Weights of a small GPT-style language model, trained from scratch on English Wikipedia.
Size: width 192, MLP 512 SwiGLU, 6.69M parameters.
Architecture: RMSNorm before each block, rotary positions, no biases in attention or MLP, untied embeddings.
Each number is 200 + 40 x the weight over its row's rms, rounded and kept within 0 to 999. Layers, rows and columns count from 0. The size before them is the row's rms in percent of the matrix's.

# o: layer 3 attention output (transposed), 192x192, rms 0.0713, rows 102-118, columns 0-95
# v: layer 3 attention value, 192x192, rms 0.0549, rows 103-118, columns 0-95
o102,109,154,200,191,249,137,182,202,142,191,109,277,186,243,174,150,190,223,280,215,198,195,224,178,184,206,213,227,180,237,192,211,199,217,119,167,182,180,256,199,179,199,226,211,146,194,128,214,226,177,163,207,216,231,211,247,169,182,226,151,134,145,222,136,209,218,209,149,224,154,128,235,171,196,211,217,214,201,222,340,219,199,201,173,230,227,137,239,203,90,176,166,245,215,222,253,212
v103,096,221,242,260,261,174,234,283,230,265,267,167,235,181,130,222,188,222,238,162,201,200,170,218,221,237,214,203,229,216,251,196,163,169,187,186,139,172,218,189,274,211,196,254,209,162,201,138,250,176,109,260,172,217,186,202,265,204,241,214,189,180,133,178,240,185,126,237,196,195,189,183,262,267,171,172,216,193,266,216,197,197,333,160,210,204,221,139,262,194,313,167,183,176,179,178,189
o103,101,138,214,199,231,143,194,217,172,150,173,186,177,189,102,269,157,169,177,238,255,153,185,222,250,226,191,219,243,221,193,215,193,197,206,173,242,171,165,211,201,202,201,226,213,189,193,238,197,193,188,222,125,234,219,155,224,143,162,210,208,248,204,316,240,204,176,174,190,195,237,139,164,154,214,177,191,206,166,176,134,141,154,149,144,213,257,187,200,203,282,307,221,179,163,184,214
v104,093,197,260,197,223,196,221,212,180,204,127,301,203,173,185,238,149,230,221,174,206,118,187,127,177,226,154,128,174,192,198,192,190,222,236,232,302,155,179,220,186,212,197,197,239,202,231,223,183,217,286,180,236,300,185,183,179,199,221,215,200,168,213,141,205,205,195,163,163,145,168,249,191,209,211,233,146,198,244,218,318,211,227,147,144,253,238,120,196,169,148,149,230,212,240,171,167
o104,101,209,216,180,223,164,252,186,202,158,183,158,180,177,180,185,226,185,226,290,199,200,211,284,275,242,259,170,180,200,226,182,205,147,214,177,281,278,175,139,233,207,169,198,200,246,234,202,152,208,232,267,165,228,221,214,248,147,256,141,162,212,142,203,301,175,131,187,232,189,210,227,165,232,188,246,237,197,291,121,187,254,103,234,264,184,212,225,220,199,219,292,112,164,227,181,133
v105,102,223,211,293,145,201,237,217,146,137,157,126,152,255,218,182,177,194,176,165,237,252,239,211,163,176,167,192,207,181,202,195,213,229,167,153,272,233,165,154,156,232,225,194,247,185,212,220,207,264,130,284,157,164,183,235,245,229,291,224,252,166,233,192,226,210,218,228,205,167,257,209,142,95,140,251,141,128,167,177,201,223,189,266,214,180,160,191,153,203,208,208,173,158,198,164,193
o105,095,153,293,238,222,139,200,205,181,142,277,152,141,182,242,156,180,186,203,175,206,265,219,185,178,217,241,179,227,236,182,143,198,167,127,215,145,170,181,185,235,230,266,129,173,248,284,137,204,178,146,182,191,249,185,181,243,147,151,201,238,173,166,214,229,239,248,182,232,227,245,220,166,137,241,176,206,220,186,234,212,146,216,187,181,264,277,155,167,284,189,226,241,238,218,170,216
v106,097,218,174,242,187,237,167,215,114,179,274,252,218,186,236,253,180,194,218,186,184,133,238,225,168,205,177,283,239,187,145,184,254,162,176,244,218,216,126,209,258,309,205,270,163,184,201,197,122,181,179,290,202,245,203,214,181,193,185,182,218,236,269,221,222,196,253,270,131,145,214,158,178,223,248,166,185,155,252,153,225,193,163,206,168,158,211,222,241,217,201,168,193,159,206,214,245
o106,097,129,180,297,175,122,197,211,180,220,204,184,129,175,222,255,183,193,296,172,179,163,172,184,218,166,149,222,186,239,225,211,186,124,152,152,167,242,196,188,198,181,178,180,157,172,300,180,199,105,306,248,211,197,227,202,189,202,216,164,151,176,236,222,246,239,302,203,243,178,184,206,170,223,185,207,175,256,249,232,111,190,161,137,182,189,245,203,184,184,198,198,193,191,283,209,220
v107,102,163,269,237,219,203,222,242,150,151,283,241,223,189,191,252,210,176,120,233,217,261,197,224,187,229,156,285,202,162,136,197,264,238,215,266,183,182,278,129,138,203,175,273,153,212,136,209,162,185,195,193,214,204,267,192,224,244,201,159,250,176,162,229,222,204,142,198,240,202,291,194,196,237,203,191,138,210,132,202,236,266,251,146,198,249,171,228,140,225,165,204,185,199,205,156,196
o107,106,152,241,184,222,138,214,197,205,186,235,172,122,183,212,260,288,193,168,211,254,158,190,175,167,257,185,222,156,185,171,217,182,176,236,224,158,148,160,182,188,145,173,229,119,148,221,153,269,176,193,211,269,201,184,213,190,215,134,114,197,252,175,165,199,168,214,101,203,153,267,164,197,251,208,216,214,211,243,266,158,247,311,172,183,143,196,167,159,213,234,225,228,205,177,139,194
v108,098,220,271,137,203,170,141,268,231,184,171,299,130,207,168,200,246,134,152,217,194,158,203,212,256,202,214,194,133,205,156,179,182,201,185,154,252,179,170,189,224,183,222,165,180,180,259,181,129,190,213,270,122,260,206,199,198,168,226,239,203,209,168,175,214,171,193,201,197,237,212,170,284,205,198,241,288,215,123,267,170,216,91,149,232,289,176,265,200,214,177,236,149,268,184,220,224
o108,106,212,216,256,217,221,185,231,210,296,134,220,190,227,142,204,184,165,187,245,238,240,243,224,147,177,167,121,203,196,270,228,245,204,156,134,217,212,146,216,180,247,199,191,232,195,192,113,135,190,255,210,206,226,236,221,259,277,224,204,201,177,231,213,199,217,231,241,150,167,173,244,219,182,205,181,248,174,204,165,146,251,205,211,202,155,216,264,125,189,254,245,169,263,104,235,146
v109,098,146,226,219,155,200,108,209,195,146,206,224,249,225,236,203,196,260,205,152,241,155,152,151,145,223,158,199,273,190,148,155,215,232,212,182,186,183,277,195,206,190,226,156,169,192,241,253,151,246,167,253,211,156,135,262,153,210,222,185,266,199,198,220,226,246,224,207,202,275,237,253,189,205,155,113,288,193,208,221,234,193,204,282,144,212,203,198,202,140,206,238,175,195,237,166,157
o109,101,204,265,200,199,159,215,179,208,235,188,128,188,146,259,164,199,126,195,211,133,242,154,222,142,177,214,269,206,173,217,156,184,197,184,220,174,237,209,179,224,211,190,230,148,203,212,226,264,178,213,202,193,233,207,247,210,254,234,213,215,178,180,127,195,199,203,168,163,206,241,187,185,225,155,150,182,251,122,238,227,200,99,240,261,200,181,220,209,196,205,255,196,246,256,163,234
v110,093,169,253,247,180,237,155,193,224,262,189,234,276,219,246,213,145,156,242,177,246,160,204,220,270,180,269,170,122,165,278,159,191,203,185,103,191,270,195,176,239,186,247,233,160,202,228,186,185,209,219,245,213,142,245,147,159,361,204,213,210,207,251,188,191,242,191,263,176,215,208,237,221,229,105,209,138,142,209,205,237,209,184,182,207,194,121,246,138,227,242,191,266,164,234,189,178
o110,089,98,198,321,202,115,174,202,184,185,230,233,184,216,151,208,175,167,274,175,142,241,183,174,243,240,223,192,155,267,240,185,249,243,221,191,218,208,206,227,204,121,259,152,201,194,213,208,198,213,210,192,108,169,167,186,195,237,217,188,196,239,177,151,198,202,163,209,176,285,205,237,238,193,213,206,207,211,99,252,153,178,154,211,218,206,151,273,242,175,244,164,224,200,152,174,128
v111,095,164,156,248,190,223,205,172,233,214,135,244,152,281,219,185,187,205,190,223,169,141,155,255,181,248,220,156,234,241,59,252,135,257,160,222,220,211,223,179,240,248,181,210,270,257,211,185,244,209,232,256,174,144,186,227,168,210,148,132,178,161,291,206,237,180,198,220,142,216,246,195,252,215,173,197,151,203,236,156,205,152,272,262,166,255,184,180,175,263,202,210,174,200,152,222,248
o111,095,195,183,123,275,179,222,289,126,224,157,167,205,174,181,122,256,219,236,199,138,242,150,215,241,176,138,208,233,213,185,198,146,158,178,180,230,172,99,186,175,255,170,175,257,185,228,164,167,163,205,155,189,296,232,224,287,193,172,171,231,198,192,207,190,139,222,179,168,222,214,190,200,192,231,210,238,305,176,222,147,224,131,196,173,188,296,167,250,215,132,177,219,159,184,167,268
v112,098,171,205,233,201,145,149,200,191,252,217,218,212,175,223,221,220,243,222,161,174,219,165,291,157,163,174,194,247,197,214,209,211,194,176,131,199,176,218,312,179,200,202,218,207,255,182,195,159,176,160,128,198,136,198,168,187,208,206,197,252,118,163,202,216,151,168,207,185,127,269,182,174,173,186,219,170,141,193,141,255,239,112,163,258,186,184,214,249,176,189,55,154,233,175,233,170
o112,097,176,239,256,208,174,165,155,258,208,262,242,196,220,214,214,183,206,215,173,226,291,212,184,244,197,142,234,183,146,213,237,149,205,226,192,243,288,198,114,195,238,161,161,174,184,222,217,215,159,124,203,194,222,214,217,251,184,252,189,233,155,161,147,213,197,134,237,166,127,257,167,231,193,176,220,202,177,195,231,137,185,194,136,207,252,179,162,265,211,184,231,180,199,199,279,143
v113,103,183,272,195,166,195,173,164,162,227,247,200,226,121,187,233,153,169,216,177,235,220,177,222,188,212,244,235,241,182,279,167,167,251,164,153,180,211,172,267,205,227,225,100,113,177,177,233,199,219,184,191,221,204,267,211,242,204,173,174,274,147,200,224,217,170,120,203,276,186,182,243,113,187,205,218,92,202,201,226,155,155,150,241,209,174,163,141,154,231,178,249,153,245,279,169,167
o113,099,117,256,233,234,189,223,225,243,176,205,168,169,154,266,186,182,188,257,211,195,170,243,228,195,203,227,218,150,164,190,166,186,158,201,217,224,221,191,173,188,174,212,223,150,247,245,204,220,200,221,272,250,217,176,230,158,180,187,220,233,276,189,228,241,214,168,210,217,277,248,217,167,211,186,250,135,186,191,150,236,175,177,144,205,204,177,195,226,237,267,228,226,225,172,115,182
v114,097,205,246,154,195,108,145,160,226,146,152,206,216,242,185,292,140,248,204,227,152,244,125,217,217,193,228,238,248,143,148,99,187,166,198,216,211,165,254,245,169,174,196,139,225,221,156,220,227,166,234,168,205,211,145,251,215,226,157,181,181,249,207,91,203,229,181,220,218,198,193,161,169,268,195,248,285,174,218,222,229,244,220,192,229,62,134,213,220,241,162,194,229,285,174,190,201
o114,102,254,175,167,213,218,190,237,182,319,203,278,168,229,294,265,183,157,193,274,221,189,139,242,211,162,181,215,231,148,134,230,200,181,207,208,202,225,284,180,238,158,210,231,188,220,109,219,233,163,202,194,220,228,222,145,219,184,208,212,165,259,167,255,240,268,155,290,227,260,210,202,274,170,145,211,217,279,164,252,240,241,225,203,193,164,248,169,213,222,217,194,215,252,209,211,219
v115,089,176,206,255,194,227,140,193,235,169,161,142,154,213,183,174,168,243,208,187,191,175,226,218,186,231,247,148,129,203,173,163,254,172,182,230,143,129,191,129,194,222,209,237,321,190,249,195,117,208,184,170,201,178,173,181,268,169,266,109,172,140,186,209,181,190,206,209,117,195,151,247,176,213,186,231,222,192,302,183,212,204,203,179,260,212,240,230,243,242,231,190,177,213,102,206,228
o115,090,241,201,219,195,202,262,237,204,190,163,294,211,183,146,124,125,231,152,168,170,239,191,262,185,187,224,248,172,209,139,222,182,180,207,179,134,243,220,173,232,221,234,153,181,202,98,220,108,131,60,192,178,144,192,157,252,197,202,218,211,187,156,140,161,166,200,218,286,239,223,254,214,198,163,206,200,186,224,190,237,184,234,233,251,196,228,227,86,186,175,171,154,169,224,234,226
v116,096,201,152,220,205,139,190,247,293,183,190,218,158,163,234,153,217,144,162,226,160,181,135,199,133,242,227,186,183,192,157,166,233,219,177,220,234,188,231,269,247,204,215,205,286,169,237,221,177,201,127,193,186,157,180,160,134,129,242,172,207,215,225,234,241,150,250,155,198,303,168,204,221,191,179,213,161,267,190,224,272,202,147,184,151,199,197,206,216,220,130,215,247,201,171,255,205
o116,103,210,232,252,198,213,260,234,215,259,196,201,201,221,220,172,259,229,181,291,160,207,181,248,147,204,211,214,227,135,163,200,194,297,210,223,214,273,178,221,187,265,220,196,186,161,202,138,197,192,186,154,180,170,252,182,208,211,193,192,179,198,219,270,261,176,210,199,311,150,203,274,237,191,201,198,240,241,209,113,236,254,191,269,149,188,184,187,176,145,90,167,207,185,245,245,168
v117,103,246,204,209,156,224,157,193,216,178,207,174,240,211,207,204,215,127,214,186,283,199,238,225,189,191,208,169,168,179,237,131,173,188,261,163,203,211,213,204,264,168,235,190,182,199,199,224,176,189,220,185,212,164,157,180,189,212,217,242,196,142,118,160,213,301,202,183,190,204,179,140,228,163,202,89,213,175,190,184,161,115,201,81,218,233,135,210,156,195,203,244,125,139,270,225,214
o117,106,103,156,193,207,92,239,143,199,214,222,175,221,226,203,290,162,191,139,249,149,18,234,240,213,166,191,169,251,150,224,176,203,202,188,212,162,236,166,237,235,128,196,161,173,217,244,173,180,211,180,155,168,161,179,183,163,232,223,199,298,165,189,233,209,255,236,167,207,193,193,222,185,229,191,227,308,252,168,202,226,132,202,84,216,216,179,232,174,174,165,195,146,245,138,209,169
v118,098,187,195,197,183,174,176,156,244,192,251,196,227,239,203,241,200,259,124,192,211,156,268,172,232,222,221,168,157,253,199,154,283,212,207,99,254,203,220,299,268,226,193,207,171,152,216,172,300,149,178,172,188,106,170,256,266,275,132,128,142,203,167,248,263,178,180,206,218,205,133,123,162,192,279,237,199,186,236,235,238,263,227,178,301,128,169,192,252,193,226,215,279,182,251,177,229
o118,099,146,272,218,189,172,177,224,180,195,219,173,270,220,257,238,100,143,192,251,223,204,249,159,224,186,190,154,186,166,128,166,192,123,198,145,212,232,246,235,222,145,215,209,225,162,217,211,113,256,188,133,231,195,196,170,217,204,149,212,216,220,224,158,198,236,175,225,176,113,228,146,252,270,234,193,141,176,193,257,161,190,179,208,187,170,261,191,237,218,158,336,253,221,167,309,236